config = dict(
    n_layer=14,
    n_head=5,
    n_kv_head=5,
    norm_eps=1e-05,
    qk_norm=False,
    attn_scale=0.177,
    parallel_block=False,
    init_std_qkv=0.0395,
    optimizer='adamw',
    warmup_steps=315,
    batch_tokens=16384,
    seq_len=512,
    train_tokens=127300000,
)
Each number is 128 + 32 x the weight over its row's rms, rounded and kept within 0 to 255. Layers, rows and columns count from 0. Numbers have three digits each. The size before them is the row's rms in percent of the matrix's.

# layer 11 attention value, 160x160, rms 0.0977, rows 157-159, columns 0-39
109:095144158127176094122174112179161108168115175117073118081149075132104117121170149154132178105129083129131125093135167143
113:143186198147153093139105114110176169170098133141076124133105138115094111105136129068142136154151102120134095101096148069
103:136110104102104121132106139097125153044100123146143122103096148146153128071178084148109123150084081149117195121104125090
# layer 11 attention output (transposed), 160x160, rms 0.0906, rows 157-159, columns 0-39
107:159059085088110088140150151096143163114064074116136084106106130114134151205124117126096138156144147117076089135112110115
110:082133167117114109142164190143157071074125091118142139110108102132103089133164159134099132073138186127129113091105088172
100:146110144111104140158163112145115135170142138167163197147166094131161095145113175126150140157145199090145115114185160131
# layer 11 MLP up, 640x160, rms 0.126, rows 0-74, columns 0-39
092:105146168110126167123111130148122188136177122089085119124137168138142137126131137107138098125177118095146132097073076080
105:120192172138161143118134139124146149096117151092101164155094172130113107144072193144123086097197160124131127115129163064
107:120148177119128139146130115101135165121103170128101163191118160110111105104092125164160116127192084140156143160109110189
097:145122146190145141156138101177122157097114111135099148102164106103163099099120087115115071130107116111132174110058127069
096:185221128163124112126135106170140145103119151114093149149088169130208087139146065099082108141129097082138170150115070124
101:101151101155110129142104131077114151130120154111136123158115161153075155101088149062144144149123116124131174101154132130
101:059122075174132149164143145182117121148109142170120161138140151069167180120161122118063134130092102167157109084093086180
098:153164059138153144114077152109134098157119222153098097117051198140119139070148038100076145095156071147129120175104109152
092:142143129141122160165134132133100129059136086194151166152179110139173167149154145182091119106117100138114180084095137114
105:136145172168128169117212165151115172081118136133119132108170185065150083110118122151113128069149108121199133092146077124
112:126098141123152100154165171085169160106142162108128164118130185158140129088127087092148095137169068083120164164193119088
106:133185113184187181135130103114178155142097153139070167071142070132133154154092112095084136154091129098140132131126091088
106:100176129125124144115158147136152120127135118151112111185106116071140132114140129134132108097181085114226141129122120139
094:109150193134178131151131178084128089070156104135104157102148090113129142141110135118126055112132130094129198130156096140
094:135147127178134102133193141190108100144115096138083121145094047162081101111170129125099135123139142123140175147178134129
101:131154082144080076166153179163199105098126108151082166162118133135133164081119148156079065126100136150139085126144137050
105:187087110129138150153155177150103170141166137145131167140137137121131175076078104168089168056134080088127151115129074141
093:159095144129117126180111133148107129160135181126109126171138132112109170108159077135111108070061141130099168139136170157
105:089136118091181087134183140151127084088130123135121142120113089090127105090067110114096156109155103140150129117135115116
095:148097201138109094077110129124163121164132155130122157138141130135104143089120127127081110103117169087110169148098137124
096:165098155220109149121101136154123139144156177178114173155093106123087168124063098065105096174142162113142162138178120102
106:124166130119157104097118113159166146074123141110103146135093139126111134089072153110126098098182103112149102118130142104
108:092118112111105110164088078111170120106135095158096142150087171131162045116110081120151112065199160088161156120103135098
092:098132111129195122155131170138129141082156116099140152075061106116108150142111148174130123107138163106120141105090196111
099:144157118166121114180144136118123135151120113146091099102091150110164131094106063142087138131164105117122085150160101096
090:140083171200065107140083112088069167122124132202123122176153101080134120126092141069125130103092129138142148072093174105
094:140138150126112096176157138105125134072094134069144091125123101177107169103142125097141119113131016159150102144155157149
098:038194179139114125135158118112143123105101130128118146153093159113037118127099144105084137122183127140149145078126102162
102:114127101161166114081077128175128113099062166121114083114186133110188174150081117089112091092119112081168134115032184113
099:135125142142142152115164127133109110134153139107123140137106121122132112116111136120081094068162126126128096104197080111
095:119099170163115122124101127131075163139105165181101133116106163088105167110080132072098108142115084143138121156099189133
098:070134206110159126165188171101127092108138149173116105132098095132127124086167169118080134161093141117143111126121177056
104:127104078152158160119202126100120115149128094112083105162123148157140136166146126137123146117124061126192166117179084130
107:113123105162168203148111158140116128124138145139109138154133170087114208058162138097108131128125153125128124105106088150
093:152131121141102182176134107166124054168109100105113088108133198083109120115166148159060125085111109157143138145130058124
113:094139194155129160195160159146182132110157151144107125186075107051119090110148079155098124153161152140126136096085117107
100:089130143087136128127072189126163197109107159081129196132109121168144106052079138085114124127149138146108089122095120106
088:124138112065146178151116131079123105109110166084106181080129130144125128139099105104097123125125104052134112123171144133
088:132171099126130141175135120096118095203138094213097135175065128163114141084128132107097094153193135144144131107183158067
099:129153101127168161117125166140143107119108106129094123140131106106193132133095142096167136094129158100123194068147140148
098:122147133174108129113118185119099107117106173181115090142148112069149109101066164121124114115073099079159186089112116124
089:147191122183157129164117155122121119111117142107114108086156161140169190120154092104105087117132148138118087099138073159
110:070131142136158142184101138183167138105121158160126120114194161112116153095148081097121101077135130119140121132144071111
099:101130091119125157103106150153143152086076131156072153125141109081087153134113168152137159117142144130156163081100144079
092:068107118134162188168148148103074153139114199085099185125182089128080195110135158154099164113155113129127129105164113080
100:104154140170123111144102102120073138129181125122113088174160102155169074080107148127085105127149094129125086091080124132
106:075163092168172122217159209140131197109153131156082121102132095107050161090121135064108125148129160139122140113142116132
100:108104134113167115141135124175163119141117184112151049136101111146128139150148144105089098113115110132135149111195124141
095:135162173140075124214118184158103111119152113074045115150121136183117082092120069112109053096148113121125108137119124089
101:176054146124103176103135133188113138135114169156132121208065054079137124077076157121088084152120149085168141137159192075
110:113159131136081099106126106107117144129162148129094125171131184053134109150135120066135093147161151111148172122137141125
094:116097145152153117159168177117091176084148143137088172116166083147199117123108159069133118087113090074108115086075170116
098:115107105123120135126139152130122140140088139131013172174070112101068159152108179111067137092122161111154131090081088104
097:129132153147136152115137159131157161146158153099107122109195110186136102180120074130141108123132113084139125119124084054
097:114167174156144197181100110133141167120129100154064131085139093154132055181197095113148108127138157067173149123130115117
087:087156151141122209149147141101136149103169199161074121123109056134104139129192139109128127096144122082174144182114130083
105:081143116179135134128128115099109143157156139074101134135074123151115106138111065153096129117139168114122102127115137108
096:147099102135114116176138157235117149179101125189116149131148123077112118105139109114099097105097161066124077124161078141
101:122123130115162202182151103122143115124099116155080169118140127144156142113157124090148136155109051133144104143099067123
089:164063114146164175125085145141101131149129118130127099193111076147171160048104179077112138119084115168121147105050144139
103:136149170125159132133103184117225079104184103075072144168104141122106097107083180165117107125119136154158100059150160154
091:130079073130193148100131128174175130138096179203119103136133150063043110138113134095114138089169157123219131105097141146
101:130113130143131163128072170136125150134087127164143108167122176048122161139072142116091142118144101128140115080120111136
098:214131143130115139133085076151115146111133111110101090171090125030134125123113115157059106121152122164166100163153121061
096:169115138205106120140103155154129111135103142120128174124118151113119158134059080093130103116089131171144133098160117167
096:100175112125120098185109106136142098097159171111089149144117154153182097121181165103164153114090100139152112166128078154
108:123165127197110135148085116168139172123141067135073151203111105140178144119116163153104147142107131100143085121145130160
098:157124167136094159114120142142115101103142104088127136122120116121176141116128146142084066131187175166123075136126148128
100:126143199106158087173193169095105100094087093129057160119103066097133135132093163154123074129099170139150156130078140184
105:111190150194190174123175115135115102144150113110101153103152151157191126040180103105144128097137119067119097120115091110
113:146088111225114180152114133147124170151153100172109114106110139082112173112098095118125083102124120129150084156074168085
088:175115118116097126141124111122119181145121160125115090101060107092074153133074168120138124129185150136131118138136168135
086:139114126124126121178073154128106148039142102134159068123173100111181094117128136116138049083118075117159134143060123110
094:118103118172160103121131188144131127165137121152094152157093064091106174151106080116121165142117128114132131070145067111
086:090127113130162150186156134158077157093118162171107172128099046115137046116159106088104158131182152165098141126101124103
# layer 11 MLP down (transposed), 640x160, rms 0.122, rows 0-74, columns 0-39
094:137147078139070122166124103184087117119091105123168124114118085145164163144089119122081139095075124131080134131066137120
100:132138141130120122156143103181067091123157160114152112131074169175149131135155141093148086094162160138163053108101118148
103:122133117128093162081075143082089109158159127111120123150135172161157118155206162155060190098043110080111148165151127129
094:118103129157151109080143122137117100136072137127122108144127161143152180096140177088132151101168137086159145081114096116
092:113100105132092193168103177132153144094151090147183115102131167137191088121145113130154165118131173119132081081112181175
098:124170147116134175131141117127159097103176133137129172145138140105128084112142159104167145121162110082116117127097148037
101:133113092120116059133165091140122102129140162095132156124119173150133117098148133073136093126182089111162093090199113108
100:156141194095080095093154150089083151157155127139173149124099156139130133177121178117148128113129094117104147086136123119
093:166166162133154117052145141130117047144180117089102133083123106081110115098168118103111111115160125154134150094197121095
107:135120078139089125158137193135119110141103186091205156143115174149148107119056117096165118078092119107160087100122121161
108:103178166139111169162163175085114130089160145105109114133150126102136111107114135104155193171135124095085172096118108146
108:083120125092137129207144089187150074126146160129156117105101125158167054137134139108161134130074147095170098140201113073
114:116155114139133141110130094102172157154047149157150130072124143172140156096142106149147148155050150111059128176184189133
090:134137113197125127133124143080147088168140129136155123174099083134175140082154131077194120145122128129056112113145064174
092:085098113128136089132080115086081158122095180147191117180185162176177142146104119079205176206126131087155104052098146145
098:130160157139128154114147140092154136167124137144099141084083173131142180123158130132062100155083149153126160135096122144
102:122199138191133118138103116166125095141099113166117109172129146170126170128094096127127185168096142128000136105100108111
089:104106128113146145146117151144109167124118107106166129161109095115115138101131138093151158146151104194000123113118133142
106:147119135147089215203071125111161128147140146108107126108112134121186148142209139128111079148123119108153106120146150143
088:150113111135158145131118134170117138120128123128152174095093120107131175161150136161153158119134100127000145194175146145
097:101199160110090140159102083142134132134099091100144107109152135079157112100112127177191097169156080163113129119119125156
107:173049156098109165097149129147131157128078095112122138178128172171104102118133145161095164190105170138158116091125177149
109:172105135149128115083145157167148067191163177103117135081152124142124212143151092167073071105130178137162183130159081155
094:088111106148115090101156142084097066117156146123181095175108161128099151129130196085172151153110141183105103176129146153
102:108145149141150059131130169090139113121136106083152115129124097165118161139082105133117171126133147145156165113159118204
086:171153118135146102181188137189150164140107089105184100114208149120105141192156078179113102098153151120037179194126077151
090:157150088102122154117099183134123170161145119107064105140126133095130153178104097123111180132110112195123114076149125110
104:186156076118129165140105106105173092115169156170091175162145128085121163089166193111115057160188110103138162124150172100
105:142129020174086122205105152133129086121201124115089128119085157128072094139126124096124075163153139138196122136184135105
103:172127112128156127137161138102099133162098036155164145118137170110149109206141128164145116159170112089198156124172189111
094:173160133121084121164133109104126051100125130117163122096126164101193135071165165125154120130074116049062155074159110144
095:176159111172072129099119083156159098130085106111174158183163126115164170125115100151141140102110121092108165123112127140
106:146101118079122143148141165113129107129122120108173108089156132097135140112161073142095128140120146114026126140076159135
100:188179119142160150155116083133129168094062137113127122127117100179137178181126161155176134124172105155081114137162119126
094:081116148180142115077142139176152100160140147176074127152112092161111135142126165128117086150130211120104052108137162147
135:072148173148148109125163154186111107123177128132138136168111076110129140113104122145143092120176196128206159157135120153
101:104135118181088137129165129158155148132161136134160097126121144078168145138126098113173210113091075134033129124084139115
089:118079156123080157139123190192135129142108124113107094113084111128123131094091139192109183128142136164097154071184133093
084:131068124155210138087106153127065083134075149099086114130116148161091182148129085096151146107128077125174083157085085142
095:124150108176155084161122124118171110125190139155102122140156073129033136110120109138111150164101100175080110129137143117
094:095137172092114082076094099164095163114143051097158115130127173154172100108148115111112175174212132153140087136093128121
082:152154091093157122077109137169122114173136126160090129100127047112115096105085158148078128107117098110043108183139153116
102:156146156068083122073118104184117103092147119133124155077060115100108091104105162187158149139065168105146113121195130067
093:146138155088116125150114092162125101038087121106154130158140101121142206092109134171117206134172165173119124149148134105
088:148145165109151117157141196118159146093136112077130107074116136137155120109137144137115111073140123123108138147138152109
095:194112123100149137025194147169165068128099123118127096111115147158130147165070116181153170120147100127076177173128124080
103:123170059152129075134110129100123078118142094107151146121142166169136135073113152083151193122076132071027158149073115148
099:081133139096119109065120100157061118127154122159100113104147135161087092087075173178140149103141134140068102152103102099
095:167070130102095109126150090127125125128093076115143147162062114102104124088168176135157193167134094167154148133067140095
099:119145181117116112091079118157143113122099152141118191057131134105090074137114140148140178050093153079195172100166115135
111:155174160130093100119089122108064146173174130094056096167152130087115067162140136111149116133167156097107155132132046133
100:098071066136096134116071124113122103138138154152119117095121153105159101159121087141209182146134091122161126134110094127
097:122114170107150160093098129139149155091105095152049150068118116145141106112113140134087169130135138155106153113113152100
095:146166094154149074099158088153165139144113113148109094146084155164123141097127165075118113092111148183140103153084156129
098:126109085137129111126183096172134132157129135082156114156114133187120191113138101121116124142150124143106110135142163124
087:168178055136076072145107123089162086153131152074176193137142157163104106105115141123179146105128115144196123172120117094
106:140130049118099179091091117075093128129123114068126148154137177136119160100157157154119109126079158142076133143166131154
095:132155136130101091141173055108059070146180157086102151148164145187093092123147102120111177136132179166148131175163197092
099:160158126111097087109152195127086175138136114138171127171150096076168092084104149106113194135131170119093130110102123198
082:118165115159085104137173107127156089134134120155119117141146145121123153179158143103153073103139111110000146124153127095
102:127138084180109140076175092173112131141174107111161163123137149162091063089164129135072142141096150138159110171107104082
093:099201155130123188130132182103131140146099162080186163207059098189102168180106100116082162121117107120109164161142178162
095:121121154089055131119164134083110091085171189067115130066096134092158098128133127126134137204186195147119101132082135118
091:107129128105151152155119153085080131088145190187129183105134115130128116099096131140172109088097171095174123106122075096
089:141202181130128144141137146100145066134169108123074096085162089087098104128136164105142198159177118113089161154123131159
097:151106118120127122056094151099145141089123117139120142128125101169175143174105162111140132188141103151198171133143069123
108:125096171139131138185141119140100123124094111170145063122153152097176123113126128131102143122066169104092169145174128152
097:118165146171135110118145137096085123174101144171117185162185149151129145129173120065141092176098128131102097137072087144
095:143125071132155106124136131085189122134063155124121141115153105142098105138090065152090125092142144122098149132092121148
106:094139122136138106166126102094092143156143154160149101155166090093130136110144160151101137112122181139087130128137184120
117:163114156104169100169083123127182078161078099121141123191143121133176137065136207102105143127095158107108129124129183114
086:133123140114173118132133146188172143133138112088128158115137157137118137159157129099125126105107105209068131120111083168
086:101089110094141125139153127102108106197139141146104128166161103139124173088094107143136214129146102128157170156145119080
084:094175103134118237185117089106131147108106123138082142098130159170099140124154152140140129130152099142075150179137154124
077:106150135233101150151117113145127170142156102136116115129143168109095134119119145126178129118120179100000074144115109147